Part of a small language model's weights.
Architecture: RMSNorm before each block, rotary positions, no biases in attention or MLP, untied embeddings.
Training: a variant of Muon for these matrices, 4128 steps.
Each number is 128 + 32 x the weight over its row's rms, rounded and kept within 0 to 255. Layers, rows and columns count from 0. Numbers have three digits each. The size before them is the row's rms in percent of the matrix's.

# layer 13 MLP down, 512x2048, rms 0.0699, rows 323-377, columns 1024-1279
098:125104131146101128131108086119117121164102070149133105142113130120164107142160147102155091196140123114098179139104097058111186136085083171152114083087164147183121130143165135116121129096115146131169099175149190177112131118140144099047112175193133087119158096055150131161065142114100082163103150124120091134126155098207144154114072138082120152132101153125112147109135134119142116106110171105129134098115123079102141137125090084129090150110175092135104150124089085127100080133122160091118136144150100148114135116035196151118095079157101101100128217163099147171134168175098140154164153125103059117120134152141127122131131075108124167159156089163168169128159104150107087102069124104131143083106166077051193102127163111140120119145141037128132164113163137184083126121175200
102:114157118129131089108122134091123115145113125149099176127151167151081132115130098140146122105132159141143168173132076187153160098104118129089132170125176100147110142148107090143103091139107098134104161124106143123124144101176154103168129190232128129156109155151097162124180244104128172124103149133114160150105169091155141137086166124084128091138099122101096159165134105086097160109172176117143101117144070103130124146146135047145111113114117070121207077139133121138140178180113156135115150151167134146099198119131130088143145117073163132121153116105113033134081116175121064121146114132212163104126131131131101107147125130094184077154154115108107127127184091169130103158156168100137096176102078103174141112137076123125111110132107124181146096130160098129193159111145161
099:107067106105104198135163125117140120088155149119108183133158128203082133185184078079125152043135136182135152092148139122152140103152135156082081182076096141203149118034149135081139172104126143074052125134107093166112164158174160110053135104107108103102143129127150083093085195097148197140167085145113167136144156088148106142075105107092128154115108125119142139145112150126053118152179131127113044115114139106105155152161118138144084124035118134144115122132120104175130127143084185125159063154102151156111117143101174133131124107097128159190127142192143104166127178102140128093160143158096127181110168120115152101116143102152130114122104207142119121144133174143159046175127140179089139157164156141142134118111176145199125096085097162123168116144111107093121147141139141
098:162171140119167104101155111105172137103154093085157067125204080074094115123185136121101158063117088127095106094167091165130107135071157079138107127084147141128110161187148122110076171104133119160165169084087164169083125107144118178159128155101134165152150181085102140122091146128110100103130097063109137135127132168130156109119129127151159120133117140110106123121170164102171176127106120171129124127126205123139101136120122103067123125173098168108141132148198092173117119137105105114196144130143193163124139106037148160089130119125115113169136192095072212147183170106088110087131072073168099114113078155143149126098139140128111103103105181157179104105096140116097108141090146114152166084178107129091110115074180149156186070092136110076099111124104090096145126089145106
100:118170170156161137105135082096155097087067123096155143118185138136166129131205111090113142159072113137085077144133109136135137115176191065173124116116149129138145194124150145122078160075113153167136140139175093190139099160101132179109201097114172182105138186094092126064157138162079116092113124102152099112093081128083115086086148109145119124178113122156139147130116131103100166126114116114175122101090109118119136195127145134120166121112122079143164175084135133137149109113140072130115144126119184108163090147164117110118123134146140126142148141141130115093139125176124096109161134102123115127148141129193102124113181163111164083141115079132102144137194118133155146177130044184088139196111152147077173121122123094131176164145122090048147111178098139102168118087124178
100:078116148193113116108136114127091134106122150124122108141144199098130098078126115149151118128084140139184099053130155209123185161152140078118162126162106130088160137137131088154090139151161131196094136153186173153161097117122183052107162167098166150197129161105119079057146132090116106102125100105117125071173103098093078063134127103144173088154192113117085149132096198093146088100142124130095136097150112137152098171197115088131154194172096105187134110139133104154117193138159151127147171109096162168117169100079163133089090097167128114121085120159122179131090146136186120083110196151121131085133115168153157151125172131111158107141191092135072203116136123195078093156086077108131101144145178119157131156143109149104125145148097121085128152116113159096129115170105154
101:077113158107135131133121097133083087120124132082145110122162185123134123162138098154144075249185163097139122129180089133120128064080114113119064139154132120193126106120120188112119138163137095146111181123123058186129187152214112132101098147189125136148136110105093173128156072122128142129125195138171126120123172130112072130097136158133142111141173144089136140184139088157154164197085150143105177116121150160164096138127106056114134151111113105186110127161160131176128147174112151144144139193078123106126114111135145105100134115118148117037105107108123131191104115084130080094038184126114063166128152125124124139148163162083095099151188184144145174157126132128104136084164100117078114157148140069172106111148113136154118156126159143115198084121136087152089147097142180
134:157163155178110127113129156122124113101181162141076103130094163143151102126108154153094107117151168153103173138128109120118160120135153150111128147114118161117138134139131118125149120078083067151137130110196117142128157165061132098119071129117139092118173134119123139119172132139138116136082120134058186135148103145108105148149134131146123160047128140144133136152203115128184140106076119152112101140135159093152177136079084178182114107241148136097117108139137149135185104151116148110157099163098133111169129132101127131145129114048091090099120203154071157149117132142151104165125065088153199109255149166132172145101155137097125063141136133103127156193093162159131098123061116110107199098103155113128115105153129152168118215126105098133172143111106094157254104178090169
100:101156084102118104153095102113099163144140066128198125130125159083096153088136145107195129139151146128094160176105095130121085094140170115125173163139137113148085108087136189141124116091119068098126156110153168170140086104128160116141065178176151063120196160163097134157128138148097159164150157075171137112143110086164114157104165116088106118104127215164162181069105117114131118139199126180093141088095157163091173087130139143113150145059097127155113190149149121167138154168087173102102120130148109085118096113054128132143105125094150103159136103107127226148152134181095183110099115134120150117145087107132146171142123090100099104135134147095116186116171145142137084127116112157088157131078116156179146145115180162085154097120126132159110148146098130190125121085174092
099:093165152169124139169108115175150106126081134126170119176181116107178149111102141123141116079094112178175173055123103098189142221087152098090087110141101145153135134147129083055182123063118058166135099081152109104146120150165169096090048151136112106117128140174088163120167091176152128129118133124150157098160138122113133080141158157153121138080089192135196045103109129087129099172101102135123108127116144125045125141145127159111079185150112113152117148192105139087101202167140159111116087098114121087123142126131085145185137108076175102157079151136185150097093130109140123123075117167108126123158147109165174141152146082122103177106102125122107119094160159125122125097153136062123086164165100133153093132078124112122069158167141169114136186104091120071140137078140182
099:116167118178194077103058090136097136064105178081143098155173146126128142130125091130190165187119148202103128097120091048115109147128132114163203113098122095129144094157150105126127131128172128132142117144162130149118156094065092117092160102142205173168215142116132064146143173128131128100117154072157100163132142122089146147123097097116137002131110109072144120161146144126144150093149064142146138162120132153147140103122110131130146130135124095113087121164107096129095122210088160177180176094138091042120128131144098159126149106104144075132114152171132152081173144164101132125141181129135131140091148146089166170101117136163086142077188114136128162157139145156117166140104129140132109145105125065121161074169123171111075092187140157130132132080142160154122113180134121
101:130178142123201139122116130115171161091186200101154198180128137128142098131099095114091137138068097096199144123164100108144093149160134164106122144217087145119136150096075064171187114090117095117167143161098108166107165096174112043118055119095174140142116160112137136116060143122218154173142165120144130089078123119147141140116081107161109138118124149065165091187167168139077160095183099172103165138172169120118101168166089138125090132166123109130153127147148140092164161144080125150107109092169158115119151171167140126126171138176124101132134206152078131122080108130093152130113132127172150147090182139098173131095090182144116133143126184189079125131127153130147132113147102113113143101152156092115190136130087139131107116107146129111150120091161086140127127144148136
104:145135177115175117132105087092126116153128085072099137183171136144156110148149077118108134107135196205178087084148143072146126087148121134187137115158115157072144071151179139116154141119149121152177094118059106103130115123117123081048153075118087107141105100140094152071076088116167071143121096179105115160186101083089115094118129139119153162094113126107145136087148161168123164079142088114114124133162097112142101107150153148172132140140193076124116121140097084132129115126126097145172134104227156132095094093164107146086158156143222134106149158127150133149123102103100129127157175158153172188148154129147159133112123111097107072128116147122115171219087130111141135151143122095110130140124148131104113088112105162145126028121158117140122146031100192160120142162143134
099:159079155120155140066164126120124157064148108182178112185118114164149051105088139147095096116150056110131125105067137156062129100076089158134139153143146090095132148115158141148126125130200145101170140127139126090053121114180086141101106111121083114177166150066090105161128105101133041136114158120101107130080125123071179121157161149143095155124141152104158119136108145121166148094102152131128110066118090107136154105067086134093122107103111105129153162137082141169089110109135062123111116110154124086163146116121166125118187111130148137201136159119160108133122181115160129131088126116123131139153118122108134138131166151162116114111156147112157163147099140158158091080126176060114145120113139099142078110115183117139153112084180148173086109161114135088124094087157110
097:101159094132136163101104090125078143138090103134090134139116127097110112150146109183108129147150115144111080143126135154038114113127121101082120086150102118079134131105095141160085157115169181106116118167125125155092101137106056092185108135125175159100133115151118153082195135171100136138078107156162162147115155127164178141177195058137107161158139105155118090145147114148126101092143165112082126119109120170163198113099206080150137141120174196113116176148100131140102116124139110124119130185125097106118222152103136128163141118111109155081193158139150060133128182062169140128149132145121128113156143050121130103134147099154092124144183108157169102203140155083093146126060122079105100157135105175128211062129159097171147126179121135096086089100124102136132159146161124
096:134133155156071114084133078133103073113126070087095174068059132162157162121128148151156066100120175063180142087186159165115122141156205152114122147128150125160082105105119150093130118136145158185118171157137141125198182116110106079134142172111148079070099138119173145111175110110130114114206170084138108123155157138070163168119102075135100131155080120086126166130123068184084135219174109126126136107090112127115094099146067132085094089105162100117116139132129154159125177120057086135126109162102155119070151154146127124191097134095115111077141137022031137171180121162105112149180124161119175136075103113110140110116078149181072073047126111112144153103164107148106135100191032101123193116098118111094134143171108089114104162156105161164147106083155102190144153090129091
100:122135129187094153152157122144089124104083118155090141112122140100123072140148148085141100068105108170131127140121143175208118129120160133168110130163107073208164103109105118076150078113120128139152116136160120165105171122160136190129149083099123107179169071134150131139127148040123123092117178095159126121193119110137117133095141118153120127108063087111117114077163154152111121104095074064132135092136198163117175162145133104094130179160152150125129156110157151093093124156098164182102112104166161163113153093154098200068127142147129100085152191107115083188173168125145132118123140151137113128133146150124144139095153054141101052138112139134117130151117072112088167155119129172138184156078127120080097109146122095129173135118137131134093153123091033104118129093097113
097:112133134137122152082143132101138100082081145121163116176131095127105152126154063170131133145140187105122090129075146068177135054161116134110129143114155168103085161147164135133091104097119127128153145160114164132124113137106091115136127137120199113104109149148106142105117165176140136109160076146146154130146126120136151115131120142121103144107170145179070177212118126149064110037102121163115151060164071114141145067211138175177170125107068129164154067149097139126124133145120142103088096116146128149096083127202183099125120110165140152073185182117120119097077108152132137133147138164118131105127124139107101119099075178196101121105138128137112161169151152200130146117140120086120144080070162120146076098161094137133137138136133103153156165102149150095197145151121107
097:092148177089150105155081165128070131129159169199074130164080131071122134095131166097130131111108151109154128121126103156146126160127136158120140138218155141143176102089098147131149163098163109109098146108105088126089133130129088151115154140138187079094178104140125147113123088081121102089096153102115044149168107108122147099149092138107147127122059172043089142161151147146157124204139143123157185064103148182193136138141116180149166095107098157190093131095104064147105145141155087134086159110097095134143100159209124130100086120097171123120183175149119143126100130173166119084151134144131148197081172142062103148113156126115122125101093076210118120136121122144151166118149126093126139070146163171149121169124114131146079121145146188180143111133091123111175094132106092
101:097151150172138104085081120128126160158145103131117126138065108091146142164102163153145177136167057104106064101095131082094156080208108080140218116153156116157135111124145145078119165101108151174143138136145145094101068128079120163174105154137141084049124164120133076165093143138154152140171155107177120035176168075056152148117133124124071079173124071175078121093124110112147131163144094097164122099081100165131136073081162153114178117142097136131069121141148123138160114141139151091152104087124122133133159115093119092140131099153102055099113138175122119192175087179180104087116163077136101128125132139097155085118144151131049134152111157117152127123102172172109144139147176095138183135130114171122132123110141155059119140126157178164111077109093104129099095069111126
097:161091108158139153193141091139115129101134116071103101122172119102117123119144110167122119151089218161102082203143132095128126117133142126178185115153062186121143135149146211129099113132144073196078138134128130196152152122154179168101165121113188071133097109101154211118091110127098121142132159087147117134095122054105115190116119157193180123145107144105150116154112101159190097118129139123095130184098082117137131127119166127114133127099101183153186138112136096121091157171198118107160181169140125174076152132072177119132127076173081117084152134133145183191120153137099053124156172147136084113143117143090129178178142129099154097105165101158063106119120113199155116128079134172095159097113135067173150185147072188202100129123112111068134089173168159107167165122078164
096:140136108120119152131117141161112086029094129143159073105169111122094163143120142106185091084192160125166052127127108097094129108155172114137072103123146139060144190069154131110118129154064122187116151189162130141117135129218082067129110109190169123120160093138149063169137161147140115132145160171145103074113159118154134130110115174154081149173146134119128064113105147102081151056124111176125051129170052167084119138106191134119091166106168129168083135142131125121188096129158140094183172117078139133168174180130075126149095129162116124116117105193131108085163050094118152098131121112066105130130086159097097156131157086126089081178110137114155117080140122104079142130161147140131066150109148129115151119117180161084139163103077115159132114168085168158052149122155153
098:147141058132139216156115121121157118112109079147177151123137174093117074146172162132106137115168136100149185151155138104174141102134138098099153116146136214148117176109127128147115124111122113122117125152104124112126124138141149107089096161156068140133196133116137119108115144113169089158125133147114175133094069137083134115087130112128113095125155107112128172137139094054121094129162093173122126095141150121181186139175100128089139089133205094112173149115178142127105135235150114166134129099136064118114084166117210163111163171059083133153122095155129129147157121105151098161107155145147168131093153154183139122096139110197132117121131103132116099187112151127081194150120149156118120057138119134116169106143111151125145149108081125118155173152107155093121047158072093
097:134152114197098114159128181178107111137163093144147155120139159130179127106107123055148079131097109183088111120127149144169201068166157146106072109129100112114133059122144057156114114162105107204106164107082087152076100152058113091093140254147136134121162160156120138139047113155072096121153132129106040064144175100109119089104070109124129113149093157153102088137133088165082099069105187129151214143146071135136134108072128098170140138130113119111062116165170117126153063055128114090136154162148159113137136141104169166180052107154162138119130139104148102163113100106098149109205093158078114118141104110184151145158125123072134131165162072172154115097122153124155194132112123139174160161117117139107161175162156156101130128099151161197165109107134140092185105127093122
102:137123089093121138144144109110116163143136123162107109100107097110189128125158170067149115115122197139159123106187129103099101091170075092164108095111097141055112170173120179122097077147131131090121066094075151073171148139040174153158180135126148180158106167144117192094180108091111092115072166090071131201188132203108086118117111150158167113143128117165145103163149104122089090074093084120150155081125088153130117139128162218116113099177179134082161055162178048177097150105104101142161131102122147137165152119110119053129185192147190097154140110149184156135120153127122126152098142123084121138166128131197120113075115116152082121067112188156162125107123126152172177142138111086122147136127132129182104071153103172087087126146177179107121144171201110149148087180111148
098:088165128185098124189154170128140107139068081071123109141111112123120144131116167125192129120135141148166120130111129158104144084084140134137097136033090140146152150105115172146142169100182158108092144126198096141159162138135101123112099138124176129165156099171090068045113115096185132107159045192122158136185143137085124147128140153164156118119121132168135123182130076084060076115167170201099109164121127138131082124100132183097150076194116135126178143128086146148136124147059124091070142067192096153155105124099136133178141118112092105156121108130187103135078094086130155169135085134127136112156138112140180137150088124129116166129113148176088129108145176148129139115121165187094166090131142136096179127108107144187143076169130182123138170175105143149179137141142097
104:164036156141101176090180138145095172093095105137171127127129173163166208140159094167097127138156115119107120225110112082127127124152174139147162153125101170118062090155133030116103106166127126148091132122084170156126118074136099118120106132103129149143094127089146115104101068114183093088165126187142135126132105080214177112084183153095063062081137085127106160141152122122153143103121133140130177177133125124173152085134051104142157145145090110113125128095095094127079148099145133121083138096160128107134079130161125225117094073135154107086144108163139101170152090123107143149152138132093131128115144177114118171110126118089106146128078065148131155146123115147071129159094146041140103177148108182161084135051118126094126173199127086095151134102154154094117155138156127
098:102176146168147107186137094077160176156195103129115169131132203145195124175119124142086179056080135194136101090111138160112158115194099148092141163129172092118131190099102158164101128139133089208075107096132141132207118161187140203077155193119082147142055078129183192073073162208134123099072086103145139163130184184141145076140122152101130145124169123130172086156125137138116085163076147167125044113099177125039187100156084102123088107128143119170118121114157089116140120107150131116129183143159204129115132104132062123111102124140102145102154088132080148138146183053151128081130163084092109126180171193047147153098166160124140140102098152125129105183119061155109085115151086095135131120166167185107104133183116172122100112149135183139135102108147131127105178116104146
102:165134138172138206156122121081172127180085146085118090143193142183131125144146155122107182040106192172150139170108214155174111162128142097173060110108130074197150098123136154131199112082129126106070087098098148170146190093093161089074119212064139141127214142138123165177145149113130201150136096108132094122112143123095171094136111110106099138117108079154122065145106133159170107090098089081060081160194120110121135105113136148171147143131148137096223192126102167105171090200125190128131158105103120153133133094116088107106092112112093137060142127127111080189125088107067074158166099110190139103147101106056110132119086154146121141144179039109140138110104110098096168137159142128154188088047084174139121111119091116165120077143082121163114184133103118142111121084104105
097:090186112191128070151131147115095098123140119184103128146170178171100136165124135112092145139140189142125119054102111134210117162162137131162088106148117117177112153088076104186141174099181114108119105103122172166110121106157113122160100149100150133168120173117143118141105087114101153107131109133088127098110106169178101100075102096132094046145155099126060084117133122153044154122162061129166156143152096097148156143118126095163134175137161107151202099121145127096112142128151099152136120119109132142092090148166105089159125101094163138128183142106137151119165052184084079176145107061141159128133079091134127127104096179152058130155100094149174123197112126113125132148170165163142232235071140120137096095066152122124091073140063056038113143150129103092156111113162061
100:145153102124102085111180147147135149113135132164118126123081147093124105125115115119079118134102139102101103155104103192169155174134156133146206116092150083117124148159124107118110122051144105090139147119149057188089131165110082155176095100102037130116090146127114136051142139059126170157081153122130130138143106091106058143095160120108140153087173060114151153130074107119090112174141079107144021159125104125125179123148126148117140141155133159180144125102154127157154104081102140126124163151085179139124136139115135097089114188086137116034161118117182122106138078130149116110122114176168084081156083123104065127108096072100087108064208118104123162066121140111158121127133101083125147103118049115157159071178115134118116180121095194115160175101151078148106140127131126
106:115189181202169122137090116080138092108061084133091133096152157158156119077130130161078110067136094143136190171141155099083137179166178093130162125149160129095100165097103168066188166154182130093134108176155160172138123057114158149137159108085125104143091152097085109159091221114098100123081126088160147165104154103181126135095121117147160079112090060168124112121126130117124122163157126182068125130178112146105140129177152127114081117143152162153116133126071114073179143143134128170163214115053144088114137124167107139126159174114112120153142065147146168115133159096143103154159166140139136157122125150084151153161134180071156088174083113107115088168130136131091158120096133136096138171134075141127109144139145167101094138132101119124129126117155112152114123157138155
099:081096167143177132094106139095132161129110131070075190112110135150135098113169075089127130166128134144097132143105128138125191197079128134125143149211163146071125121096114077174096099117143133137120124121126076140142138092071173084102169087178149128127143102116119159097172149138117099130117088121175178150111132203124107065148097126154138154111158164065140157144162161158129181117160137153169124112146197200175092128133163114132140138091186161171101146120107126150078079150144093128214154098132102123124099162156156133138139154096100133158097162123123151127058150095104125121150184131150149192191146158149090185117132078116093168139156131192094115045109125148206162111166119101112124178140147109160110148130141117165166156121082156125136157121153201109143138156164092
098:119147055088163090085104140116113122178112066111086187159085122095130115121161116080157164092167122101159136123131097111038146111117181110109046129153155111097163133115075162184103062128104152182125120169160087105173111099185125114090160145157124150077159144094142044133117118066100093181129089138113146071131125151088114101146121091176129141176175056193191126112124186119117089069132055126155078189134111153090145058129130050133184154086142138080191152117100115106130094123060130127163163139134114116089144113109103084134146151075158163127137137118101093104076139157131114125111093151158102144143119141122121110104089084134095143168115144093163104205121126086135109130132085149133138050126172158098172150095208156111163121070087090145156130088146062163103107204151081
100:136123125067116051165147132129165098105115154102111085165114149185166097099112105147085171191088136145138100157130156156106162161121111123105134121172116120137108150166164010147158164176048141096123102120153111130141124152145152126167150142121123077123114199152108151178139067197111125097144114122098180144162143151100165146090143111149084102077127133128067149121139126140104145076122129163205151180126132117127177086131074174103121132145122139148154102148103130151140139100161144177190141162143170133126051168149148139106165098139126116107105146129154141126088093163114162119099120176140161126118170157087057163133164079128103209131102137102089153186144167139105164132148123114171152126111100131097140150198106101134136143175095156116084137172158073083116099102102093
101:114104174160139174149107108091091189161050163130044098157115141125146100121124121095173097119143150097079136149153113112155136156117073122142107146140155140168101159144142164086118168135067089144166139134160124121126147135092165109141133195129109155113193106151145103135088101098148116130151103139154098077111125163106119107124142088077112162137111120138149081120107111154090171143123158120099206144094150097131147113089192117104113114074169126114157147127165082110183193153146119139101150183109109093104168142128196131096163087115174167155156111133124116116070153165096147097167125131107150138138154135173131121152130129128132122143106134094118112095152097129106097130114174081106143048067088163156106123104129143103138101139171141094058126104116168181159192108081129
095:127098104135149109124123166120167124148139173115164156106120110077075100155140143153104149145074125123086167151124136148113172123144177114087106104154125109061144128109153140156181097176117125144139163102146175134124108131124182100134129084136086175190132107159102152174192117169135097141127135117128093152113105078079150099095076138098088174154167179125125103134070099094133128104132114102073120124124112124106097130137107179156133150154124136139141164141206120089125138146069135154160113140101156146039112135169147081121113123126144140075094132135103158162114120163163156076103144104178136189119118137102134102167102127133212157114151182156122086141141114153112166036120085146143157125128102137127185091114121130181163111142148127119110133101175127154141099180155114
154:123120096175094156114098135155136101191131141107048103104071161127139101108113105117067135150123127119200119112112103164099129149075115153093162134161152124127069135141119116140128072137107084151104148096214131153144107126110154118114108107132096126123127115076096120096094079099057133143133108143180120120145138051112143103154136127152130123118119119255066113087187125103124113092137121112127094149138135149130168103118116078181141184000121088151117153142136128135110175117131117120103137146115118102148146121099072131159134106131145099125186142113144104155127107171130060091124195155134209150123165141118129112107141152153124121163171190151212141101118143168141143116151121090107053152186101110133153141141148192161171121114141114129164150110083149106198158150108094
098:140109078123113132112137119113143137084111148109145136107212155142101100112172104038154099140120151144102100103110178150132108082149142169137141178123117192124104117073119128104116172046112098115135130135181151145118099090099139118114100124146196160121124108175131179151130189100128111132143162093137141127146188124130155144167104082095108159122135121166106155112076163179107091053101097152117185127100119114149078175141148095108155123158150128118096107111156103151158118111144134124111102167114154111170079095089114179129175113105157060082115095141100152147157127113114137106109136120122142092173134122164094165091132167162141176074123107119134081116143123072142077153149127134158164129099148170080153143152135138076182142128111099118158187126137108160130141092100159
102:101129177134100150134125126096089107143154113164154130092158097095191169114134171154137133102142183136095183156137108163156115125190071092169077177144148140120128171104135126182121139077134113105144145141155141098159143106128112154141182132112148119131102167156115130143137149183147126114133092165090158171154207128116126114169108099091159125120141142133056185113089155146142091107110141143066110145139124053138183127141122151167132114126141150144098120148184119161173133121172100195145138138126092111165092079123080123096076158062095171132130064150124204113171119128108180130181122153083158135087093126199103153084122169139153114129123163112064138075146135155132080130099072120123172077121165103071136080111162183104145095174121159103097132091107130120133167168176185
098:096130092110089089137085105170125152102179144129079082140141128128155081101141083157184191090085135141168077133109112138120133076204142148143128125124116139130159126108097169144116150133110124071100169151135080108149148145120134165093099135142136134118142092095056103157158147109154114133150187127115130159143073136115096149120141145152175194095136111119131151161083111072151099101150142172147141115138108089156167054095140081092122131073138063188154055098095053190121153139154121108113193192177094117133119093216154134117097097116167113169172122179137118159129099169180128149092148088085118085107115062136107159109087061070128116180096159140088209127158111177120129116110152142076147102132117118141119181148168140143147127125147162094119112197073135116083159142150158
102:094088178160122144069128115171123154171128154156121142116104105042163152165130114109119141098134113183081135163134190151123141122146086096100053127113108152154124107132147162089111149255125145150101181153125110153142175119116126129140100159152096136133149168123175097154181166136100166162183117108088110133181146202084121090141217132130069189144119175118131082129132097178151161136129092145132155120128140118157116123064149178131105148105112139186184123148134153140085094173120116060143073091152159166155090154130142085147091165104134147080148126104078074204099116157085163156194101106129090172067131103141153127131197147204156138122113136088129093143160153115081064123119093163120117094139179123120050102123136111120082110099117157122182103150171162124094130160176127
100:134142112186101139142159118118143079109099149203177137147141180132122119090138128092149108206105167199163126081156157102153113115139112077182082144098118071156124179116116101144102110115140152158104109160150124110156121136060141076150092143141134136117144126119079110171099149120136114065147145109187119116121122120076131156120097123117178150165165085191116185131124178087184147151090127142124118130094088189132072145123032102147159160132129089072204139121157114071103111168164128171148152122126162123171094073119164189101111119082146113118131110129172134146126163177100108135165138118119158054140167109150126129150137107094151143109162112093115116121139150189124095067137115169126149151152106114124117170079167127124110135139174081151145132158147075107091106121133126
095:131185138169106152171152124152136107110105164134116133122071124097063146184158156178101146149169117147145108156114109144156111164133125185125080149078112105119101109111057138084123143116139085072110140135050125137145113143153068130102130101093181135088155127139090070100093184114093130149164102106153110076074143128156090074155136133136090138187137087167105172110146143142137133137136132085143087140098161158095101125157107149172087127126152107134236061123118096116043101124087137137077140124113149101134078151148138114085176196145111097109152129134125158190132084167126148065107150102107116120113129177116142094102154182153145086154095142103136099061088130155151146152104135123127163119136121119167158157174127094172122143116144111118125109098108136126056164093113117
097:111140109065134065134104125142089120172111096159133103190147128108169079083109149109118116102180091129160072119195195136159126113135111139160107110132161118105129072138068168186104068148148161153070137115108109099096096105150162134103084115151120126092147134115130139190124116143077118135130102132100125155126141082150172107110117085176116169167099148174127086122107102133151097128079160136119215157096109148109102115101112129100042179123104087094182062119063101167138121164153132163119083141105136130122049139094159131115165123102153127102102098146124095087089052144101130154139124131117189076102154060152125123129111177095106122141132123080155108189099106144141159120164101122099117144074157150136093151097126102180141136093122103196145126139131141126115086100119147
095:122184203099086106099127123150105187152115120049164158085177163148150095173145173146162141121154107151119188110088116112150126053130102140118083145131128125116209176084152166178084136050155136151093158124191129099040109162176102116193188144150143106149149097121057127117146157145117095155146109095125161104164136173152143125135108170099138157104137019133160157098064104162112099089168134172078144142119139146119182130139180161152124167160165170097091145106151155075105062143118104076141162185190077071166147150200134081137150138066136180134142130210161176121119099158118134089113144101131111089145137125138089052126102112181065116148120155109098167190126163122092126139067087135119093119172096096169122185139115180215070143135146100151139135096057142094127115159135163
101:141116132124191148150158201197135074081123098129177155152145148184153063110118139129187148082136087148136175101057096079138080119087151142144111174155160154087131125144127163159123096079130111093154099190126069182135147088164165140112107097106174156102124137161140204170084122183107151067140115106122139162133156100108133125153133073149121093114162087139171099130047134137114160120139119126077135100157079115151161162206136184144115112162136100130091091128130095092107096165132085136120101169122182149093083115089073097142169079162106079017073150104146107113138156130122140107173108189169093141157121139061137146169129120089115118089124109106117098192145127105070138153211150124135145096124121094126077080092130109119157122102076170114145103159158137127188135129130110
098:117106068112085172167166148179106142109168149136157085122120076101155176125069113139207151219126118099105144172158115110144162135129111119136073146173133117113103155119126153144098158078095128165119123141151142120086108130148094108108147153110078083110155118179151138119120146148107084155159126141170177111131116118159147089138101131097184130138093029143141137130173108189123105159115109170151143137037093120134127116099136146151184073137159074153084130163139074144111073123095136126191130158129089115145092168148126148143065113149128160156086090096135155080136129134091154129118105153131182141169088180103165154155097114074138114138122112138122144127168111127152143126154152098123149097156120173100205157140114123146099131127127144161071146158138133110167088113158106
099:092132078110126107062080136159130093103138113152110116198123146080136148147118138156163117088108169164116094164091095115124156170153181118115069120101093192115069132117077141107131116154141090168116133083133088114082160180069127093110086145157121113088149137136186145121159095108128090144045188099070061089185147150147171143148167145127142139154106165051109142143167066135109073110092173112169127137074102156128065070095082077110131125117105139136061137119088145127140171120116103116166068088141107123141134180111098086089051100107126066115092125169153145152124096108149134158103113133156138118144151139113152104158208126099140088177123149192163151145128164128155139142084067114100165103089109116130132127106150134125102153130081110091089139113180114139127165190140177
098:148185107115175082086099118127117102108162103189100124129120100132110150127110133129147108130133181175147114165124146084133155110112073128134150129159158078154122152130153073132124183098119142124122131158174142099131183128075129192096104091126177128110137138105095122139115110165135103130151072092122114159165186097077162140090173135143101117116134139120131192197125138103103064005169102085112151105107125156110103088161125187151148098068157096118123137137173164118154157127163151099144127113141095063118144127101104138172168194100156114128116161151139091098127108127079159136107141161141120088123098141082073112114130132104085150112129099125062111120084194128158114127124153140122111131131117158143139074162123136123124082187126117146138122103129119134126158169145166
096:102112122159148180099068109103137138194106135143101142069146106132126148093119156134140167115136157119200078134099173112086184130208134153084083103148133099107144155082131114100048133160148159132103067093132174103105119140121089134167090121145152136044060182101125118140105123169109122126101161101128109103124107147136128198157124212178125120126094127183038136211159163129139134099116129107139142093090121172096083186153156152151102083147154115108149090125101137147167067107147141139148123090168112191141177144121107106137121094075159103122147095091133100100152040101159144157160121107101111114144108105114244181118116148161135123138160121122166123128145096060115138121131089133140058106094208113059091112207111123084101148141119148196126101073174091088177163095139157
101:118137118161127150149146175144107120033129145095116094125138152184157152117151136157126093103142085120167126139146155103150087155110106128127086147141085074083125122149193126073085190116177111120110112123152165111177137131167085131082128142108137132159160137107166182135121130115076193152160114116148154114126095118139083069073146143136141140031135076141151213142138071143071132050128164088163159131078129149186163117128124163082097106142098123154138147146105161118134099154099129125120149154133123141111086124155086144157122165156117115095147166076103205101137154162053081149113112128162113161066135123149116163159159109177143133128146127137119170203126163160129153131121090131125084094159164115173125130118084109105138116095164080071153141137120122061106094115135136
099:141092158118133091161126133169112139175117058197131106082126148101135121135167153195145148182119148146153072086154090109127082166107085157104088146140161146147144147113111087127114123128153127083085129159137109132184132111119023128157065180104120096224149109133127168120104125106170124128120139094112184169075140104158160073167113138159099110145150090166144140145085118129133139151121136147157072118060123103116137164130082141138072157119129127123108126115123138187123101163123107148111128091146134172132163127129161109142140186156131131076128096161165131151159169099091087191171127145151140131174144139171132038092127096109096083134077110206084134095104115099129179130148118120105124088158169130099185189138110115140149143103092182060154125112142152173132110118113103
099:129125170130167145119118123135098113123114159138130141126150093141177189143130117165200179138108159075163132092125124174121167157098116124172137119158113181086168141130135094072132159200173176126108128161135101127180163109143100132121121095105095150094169160149205142221105173129115189155100116138137142159150120147113092122148135116102139168119147121093134125185150186155154217165120152093092102107096154154118123121118149128139092137116127055110138064118095146127124106168103177105157172131168120164084168134109116137118076203157143143078138114075064130113150161108178160109096120131115113138121122093149195142166143104116107220132099072122160066142080132153090102188150107096130106062178127176108153148159118125126109114146073145146112081096091104113092120174177132
099:129130142101091040150058154226162114150103108181079100121103139093096139088102148121125089153150129174125146166188133121163125115112108124088127058117125151139106145161095100130109119153170143169139084184123147154098126141077056120161091171168108093068112160163103173194124159180174099136108125116121055092109104129133145087133107104188122121197136097109081092102128097129105106148171141173143129110150060101074140140134137075175124117117120093142126127169062093163156146122100154118059116142159099135156122103102130168062089076151097156209126120142093132149155071209111180187140108159079115109165139107116154097112122099094122180134146128138129126139099119109145108132062143148104178113151151127106172099103167122096059124106100133097072086102140113140192071109138064